From a checkpoint of a small transformer trained on Wikipedia.
Size: 14 layers, width 384, 3 heads of 128, MLP 1536 tanh GELU, vocabulary 30373, 36.9M parameters.
Each number is 200 + 20 x the weight over its row's rms, rounded and kept within 0 to 999. Layers, rows and columns count from 0. The size before them is the row's rms in percent of the matrix's.

# layer 11 attention query, 384x384, rms 0.032, rows 202-269, columns 288-335
107,228,193,153,195,186,207,192,203,196,214,183,181,173,177,158,207,225,243,207,228,194,210,208,187,222,206,227,171,247,188,192,212,179,181,199,202,178,242,227,180,177,211,217,163,238,211,191,206
115,203,215,214,197,210,247,214,185,242,217,188,222,189,206,195,210,193,170,246,205,210,195,215,188,182,168,198,227,185,169,210,205,191,241,219,187,235,208,178,231,210,191,208,190,229,224,169,189
109,205,187,156,211,202,177,190,199,239,188,228,218,213,231,251,192,221,191,208,224,184,227,215,220,233,215,191,198,177,173,199,199,238,225,197,206,187,198,190,182,186,213,208,195,212,186,198,179
113,178,197,188,180,173,199,202,212,206,210,192,227,201,182,208,162,166,220,188,217,194,202,198,209,188,161,162,195,188,185,238,181,191,231,198,203,185,187,208,177,205,199,181,232,168,203,187,235
113,186,172,200,193,233,211,214,246,210,194,200,186,193,193,220,172,173,210,224,218,218,157,194,191,192,171,173,213,185,208,183,210,167,185,186,234,183,199,196,202,205,182,223,209,186,202,209,226
112,203,216,199,173,222,168,202,185,164,203,185,204,194,232,220,169,184,232,205,234,207,235,201,215,206,190,209,208,192,211,200,192,201,206,156,206,169,192,215,215,217,200,206,242,227,215,199,193
107,181,226,199,236,187,207,222,192,183,238,190,214,174,209,188,195,190,218,226,196,219,226,139,186,193,187,217,174,193,212,195,245,207,180,185,218,160,210,209,196,212,205,187,205,203,180,187,184
108,215,178,182,216,184,226,215,171,225,231,220,165,213,199,208,202,207,227,174,173,202,219,185,215,212,210,202,180,207,191,212,240,185,217,190,152,219,192,175,213,225,219,192,187,237,169,191,196
108,241,186,193,191,168,195,217,195,177,243,206,191,202,242,212,196,219,212,190,200,205,209,210,213,207,186,208,201,189,220,202,195,202,210,162,169,210,192,210,205,180,218,209,217,249,202,202,177
116,168,170,223,146,211,235,200,198,169,178,236,206,174,191,223,177,188,191,195,181,191,171,252,192,214,220,252,206,198,202,214,171,191,187,199,193,175,244,199,184,190,195,188,227,187,164,194,214
107,201,190,212,217,221,197,172,183,194,186,187,216,174,192,199,191,219,175,223,200,216,205,199,150,208,210,210,192,199,210,195,205,197,213,211,176,168,189,217,225,200,175,211,194,197,175,237,222
114,204,182,216,183,175,203,221,202,182,180,234,221,161,172,204,178,203,215,216,168,221,219,208,218,167,196,192,212,202,217,211,217,197,185,145,201,192,228,190,236,198,190,173,199,176,197,170,225
109,199,179,189,248,203,203,207,240,216,214,185,142,195,180,188,218,190,184,226,229,209,246,230,178,160,178,205,190,187,176,192,230,237,183,221,216,166,196,225,184,181,211,201,164,185,178,171,178
110,237,177,225,199,188,214,188,240,201,186,203,195,179,209,200,189,227,196,204,170,190,202,225,208,217,208,224,209,160,186,201,227,188,192,183,198,174,222,204,225,198,186,231,205,197,207,225,200
110,176,187,216,157,220,204,187,207,169,184,206,221,222,186,185,203,193,188,180,171,187,215,219,184,193,192,185,191,213,220,173,158,198,182,219,213,209,202,194,190,200,180,214,195,195,180,173,219
115,206,179,231,194,164,193,195,199,192,173,218,181,199,208,241,189,203,195,164,208,211,177,196,180,188,173,211,230,193,196,233,244,211,164,146,202,200,218,205,214,212,184,215,178,207,207,235,186
111,225,223,202,204,212,246,190,219,189,237,176,193,192,211,211,205,181,184,224,169,223,197,184,193,190,212,202,154,194,205,199,224,156,191,189,210,195,223,177,205,224,176,207,172,209,207,190,208
109,188,197,202,207,203,223,186,225,180,212,227,201,200,214,197,180,172,233,188,190,180,242,205,200,205,238,225,190,187,211,204,175,174,183,173,184,201,182,212,215,174,206,153,216,168,239,199,187
114,202,227,204,192,175,216,216,170,211,210,190,173,201,173,228,180,243,219,224,175,204,186,197,183,184,193,189,178,193,215,193,208,181,162,205,234,202,193,199,199,208,241,189,220,210,213,184,187
108,210,201,188,201,169,251,235,176,209,210,189,227,211,221,223,207,239,188,191,217,200,204,169,184,181,168,184,195,221,186,150,195,219,180,180,237,199,198,187,196,186,169,200,207,187,188,227,202
114,198,207,201,208,222,200,196,172,218,163,191,207,214,201,228,204,189,191,179,220,240,230,199,188,227,223,194,215,168,191,224,199,206,187,223,214,211,205,203,239,186,226,209,205,183,212,215,186
114,195,201,197,207,178,225,198,212,206,195,188,211,204,215,207,216,198,223,202,212,234,225,204,190,208,218,208,231,189,218,203,203,216,217,235,209,188,193,188,207,227,230,226,223,184,180,223,216
106,195,223,184,213,215,191,209,204,179,197,230,185,231,194,196,189,230,243,198,154,221,221,184,216,200,176,207,230,217,171,203,194,173,191,213,214,188,176,210,189,186,173,216,194,173,212,198,225
109,200,194,143,196,214,187,194,223,233,207,150,221,183,184,193,234,184,193,197,179,208,207,203,190,187,173,192,191,188,172,221,199,209,236,178,210,219,206,224,187,198,174,233,206,239,201,187,176
114,194,192,247,196,200,190,191,212,191,214,181,147,212,185,238,210,186,170,191,227,190,185,216,184,201,222,212,175,194,191,183,216,188,208,203,216,224,193,191,225,162,229,131,225,213,210,183,203
114,197,196,211,225,190,200,214,202,162,205,200,183,224,199,216,167,214,168,225,222,197,206,234,190,198,180,162,205,227,204,179,235,198,190,206,205,199,187,210,191,182,210,219,227,194,194,190,170
112,192,196,228,190,209,229,208,191,175,221,207,172,195,213,201,201,207,186,215,182,202,176,203,217,211,174,211,188,181,172,196,200,196,213,152,184,218,186,209,202,174,187,219,193,228,192,213,214
113,185,149,227,191,177,211,191,231,198,190,257,161,247,218,205,220,212,188,211,195,185,188,210,199,230,195,236,214,212,221,214,199,239,189,158,201,188,191,213,196,195,194,209,209,177,198,218,248
116,210,203,196,209,201,203,190,182,197,202,235,186,194,176,196,191,219,192,234,213,183,207,211,226,240,179,198,194,221,223,191,219,215,202,200,198,165,196,179,240,183,200,189,219,173,205,194,196
111,215,218,208,215,180,185,192,196,190,167,224,162,187,221,184,203,224,202,198,183,172,200,189,195,225,205,184,229,187,207,201,196,186,250,225,203,201,229,195,172,200,204,203,206,192,189,188,189
110,209,187,164,227,194,207,180,176,229,238,210,213,207,236,190,150,188,185,207,212,171,182,210,206,206,183,196,182,229,179,176,190,187,219,188,179,216,182,234,177,179,161,189,185,253,231,214,222
112,186,206,166,211,203,212,166,186,166,210,204,176,193,208,203,205,235,238,216,209,156,126,196,217,209,204,214,187,214,197,229,215,199,199,178,197,213,215,186,218,209,207,176,156,199,254,196,203
108,189,182,169,226,203,233,207,206,194,222,193,205,246,232,193,229,208,224,169,220,194,202,193,166,175,173,207,242,201,196,220,206,184,156,218,207,199,192,198,213,211,180,199,198,178,222,209,176
111,206,224,190,172,199,190,174,185,218,215,181,161,157,200,187,235,198,191,206,191,155,143,189,189,191,190,198,211,237,219,219,197,206,193,197,209,229,179,202,223,221,175,218,177,193,198,198,212
113,189,212,204,225,250,167,167,217,212,187,177,223,232,252,204,218,214,206,218,190,185,216,180,214,168,188,231,200,196,231,200,214,193,200,187,220,176,187,219,186,212,203,206,196,188,196,177,210
112,224,198,221,181,174,217,218,208,197,225,176,148,211,189,190,197,191,205,201,212,187,222,200,238,220,201,197,189,202,203,217,208,211,196,162,171,189,180,214,161,265,176,221,222,177,235,220,205
113,205,171,195,170,253,178,222,189,211,204,183,215,241,178,175,180,193,233,185,178,174,215,207,224,207,207,175,180,178,189,238,214,204,178,202,200,191,205,167,169,232,205,216,200,190,241,207,216
114,188,194,190,194,207,189,214,182,202,227,196,190,210,189,189,209,190,199,205,178,230,197,216,182,159,208,224,176,222,201,163,220,200,191,186,158,172,224,201,185,199,177,206,172,217,238,222,164
109,197,224,169,233,216,230,153,203,196,223,213,209,200,170,196,186,213,177,157,222,206,226,184,197,190,212,219,217,201,196,209,188,207,196,197,192,201,169,170,181,211,210,175,182,171,198,202,166
111,224,202,214,231,238,221,182,178,186,207,225,190,211,165,203,195,161,206,208,202,199,187,180,191,177,225,190,201,172,218,223,228,185,171,171,225,157,181,180,204,180,225,178,210,190,161,180,179
112,197,203,183,207,216,184,195,218,203,202,163,220,186,196,200,205,218,192,201,200,189,192,158,213,215,154,219,218,181,187,208,233,175,191,160,160,234,175,219,212,232,227,194,199,203,200,219,197
107,203,226,203,172,202,207,210,180,184,222,213,246,213,207,158,171,194,190,208,230,142,248,204,222,197,228,214,216,194,202,234,206,194,182,153,223,237,198,205,218,173,186,192,196,198,205,235,221
107,211,172,191,162,182,203,202,195,197,208,198,217,231,213,180,232,198,185,246,227,189,185,203,191,146,206,157,174,221,235,214,198,191,204,192,185,193,198,210,235,197,170,232,180,190,174,196,165
105,219,196,185,202,206,205,202,221,201,234,196,227,203,212,213,188,177,210,188,207,178,203,213,178,196,187,202,198,152,208,182,218,198,159,213,217,159,172,177,196,184,218,160,156,192,208,214,163
107,238,199,213,185,242,221,176,195,235,206,202,208,227,185,169,214,227,197,207,224,216,197,200,175,199,195,192,215,223,228,194,186,241,205,227,192,210,195,176,210,178,170,198,203,199,196,181,233
111,217,234,250,197,201,196,211,224,201,207,188,186,221,167,172,211,199,222,231,192,203,187,182,224,217,195,176,232,227,182,210,220,200,231,240,182,152,168,221,154,229,196,218,203,164,210,161,177
110,223,195,192,179,161,204,192,220,168,223,165,210,184,222,210,195,202,217,187,162,183,196,182,227,156,188,180,236,206,211,208,192,191,219,188,193,228,185,187,186,146,184,167,209,197,195,211,215
110,199,240,186,180,226,204,229,243,185,184,169,211,195,171,153,223,134,206,243,143,173,181,183,187,166,185,199,192,204,209,193,214,216,205,213,185,205,168,212,190,210,205,167,165,181,187,198,197
114,174,195,229,201,213,207,186,193,194,213,194,213,171,155,179,198,203,184,243,213,217,181,185,179,176,223,233,214,257,186,208,217,185,172,219,176,201,150,209,239,178,210,217,230,222,237,211,174
106,234,186,184,170,201,187,227,200,178,210,213,198,231,199,189,218,205,208,189,189,180,212,153,221,197,223,187,162,190,191,165,191,211,206,205,190,213,212,188,179,193,219,221,191,221,180,202,203
120,170,206,204,210,216,191,176,203,227,223,170,189,188,216,207,253,224,225,207,197,206,190,193,194,241,235,160,219,183,201,156,202,203,226,222,223,164,193,180,168,229,192,223,197,215,198,232,213
116,179,173,203,199,185,223,190,191,144,222,170,201,199,206,187,207,247,189,197,225,197,214,162,184,210,170,224,187,175,236,188,169,192,191,173,183,204,157,186,191,222,209,204,202,205,181,240,205
111,174,208,198,201,197,213,199,143,202,204,216,229,205,204,212,225,163,179,179,190,196,195,157,228,227,198,235,186,219,184,195,163,221,219,209,192,209,206,252,211,205,202,148,187,186,204,229,192
115,192,205,209,176,232,199,176,200,193,223,230,193,210,203,221,181,203,200,168,171,187,227,217,188,194,168,216,219,212,196,178,211,189,221,154,178,208,205,188,198,210,203,204,220,227,194,227,165
096,200,188,163,222,210,196,220,181,224,185,209,234,188,205,205,232,196,245,192,196,193,246,184,218,201,201,249,225,177,235,192,188,179,189,202,209,184,232,197,182,169,249,207,178,191,193,213,210
089,180,234,200,164,191,207,182,173,192,219,176,198,188,162,191,174,207,186,215,174,203,222,209,192,205,199,160,199,202,179,203,213,228,204,214,218,192,209,186,196,230,179,224,203,184,210,199,187
093,188,219,188,197,202,168,210,203,180,190,188,193,226,205,200,223,216,192,221,176,214,160,221,224,209,212,207,231,185,211,217,206,160,175,175,213,234,200,197,208,184,207,214,165,196,217,233,212
092,215,197,196,183,202,203,155,231,187,198,202,192,184,169,192,198,230,242,186,193,194,194,210,205,205,214,169,218,198,223,164,201,167,173,198,203,201,187,181,175,231,168,209,235,207,219,201,227
098,180,207,182,167,179,207,191,176,216,195,194,170,192,199,213,191,184,233,217,241,188,168,207,217,208,175,210,178,203,212,208,219,243,185,220,195,200,193,233,215,194,240,202,216,203,238,208,205
091,201,184,178,196,249,224,190,215,214,213,191,176,184,217,245,195,213,173,197,189,193,202,208,207,247,200,223,167,191,255,203,150,223,203,170,203,213,192,193,206,175,180,182,228,171,209,224,214
099,224,221,200,178,176,191,162,170,223,170,232,212,217,211,202,189,218,202,139,181,196,212,170,217,219,196,179,216,198,234,188,174,193,177,199,204,227,169,196,193,212,184,191,195,214,160,220,200
096,179,180,224,221,210,184,220,220,202,235,207,203,227,204,242,202,211,227,194,172,183,209,216,221,198,177,196,214,215,209,191,184,150,204,170,212,196,212,202,196,200,223,200,211,235,228,215,208
099,197,219,223,212,171,201,220,164,234,228,215,206,232,182,198,219,200,201,206,166,190,206,199,192,215,167,236,192,198,173,176,215,192,196,251,181,196,193,232,180,164,211,215,196,209,207,201,190
103,173,160,199,165,174,199,205,181,198,211,244,154,205,192,212,217,175,198,195,186,203,188,221,191,201,159,227,244,206,187,192,201,229,206,202,195,222,220,203,207,211,203,158,203,207,190,226,208
088,196,193,183,156,171,260,190,173,202,198,210,207,190,236,186,177,177,217,142,210,245,219,190,202,155,198,190,200,212,204,213,180,207,207,211,211,202,201,150,205,212,218,200,204,181,187,212,185
093,218,222,186,178,193,207,181,178,176,159,212,198,184,199,182,147,197,223,190,224,223,195,225,212,196,196,197,186,206,185,184,190,256,198,198,184,208,186,169,224,189,222,224,214,217,187,218,210
092,201,168,186,218,228,206,190,209,145,175,208,209,196,218,229,229,214,162,192,238,176,188,187,158,220,199,199,178,214,220,199,177,213,214,204,241,137,162,206,235,219,182,182,200,192,184,176,154
090,188,158,201,170,188,176,206,188,190,162,194,180,195,185,196,218,189,191,193,199,195,198,198,197,210,153,209,201,167,194,197,285,164,202,186,203,163,204,173,218,191,200,239,183,207,195,202,173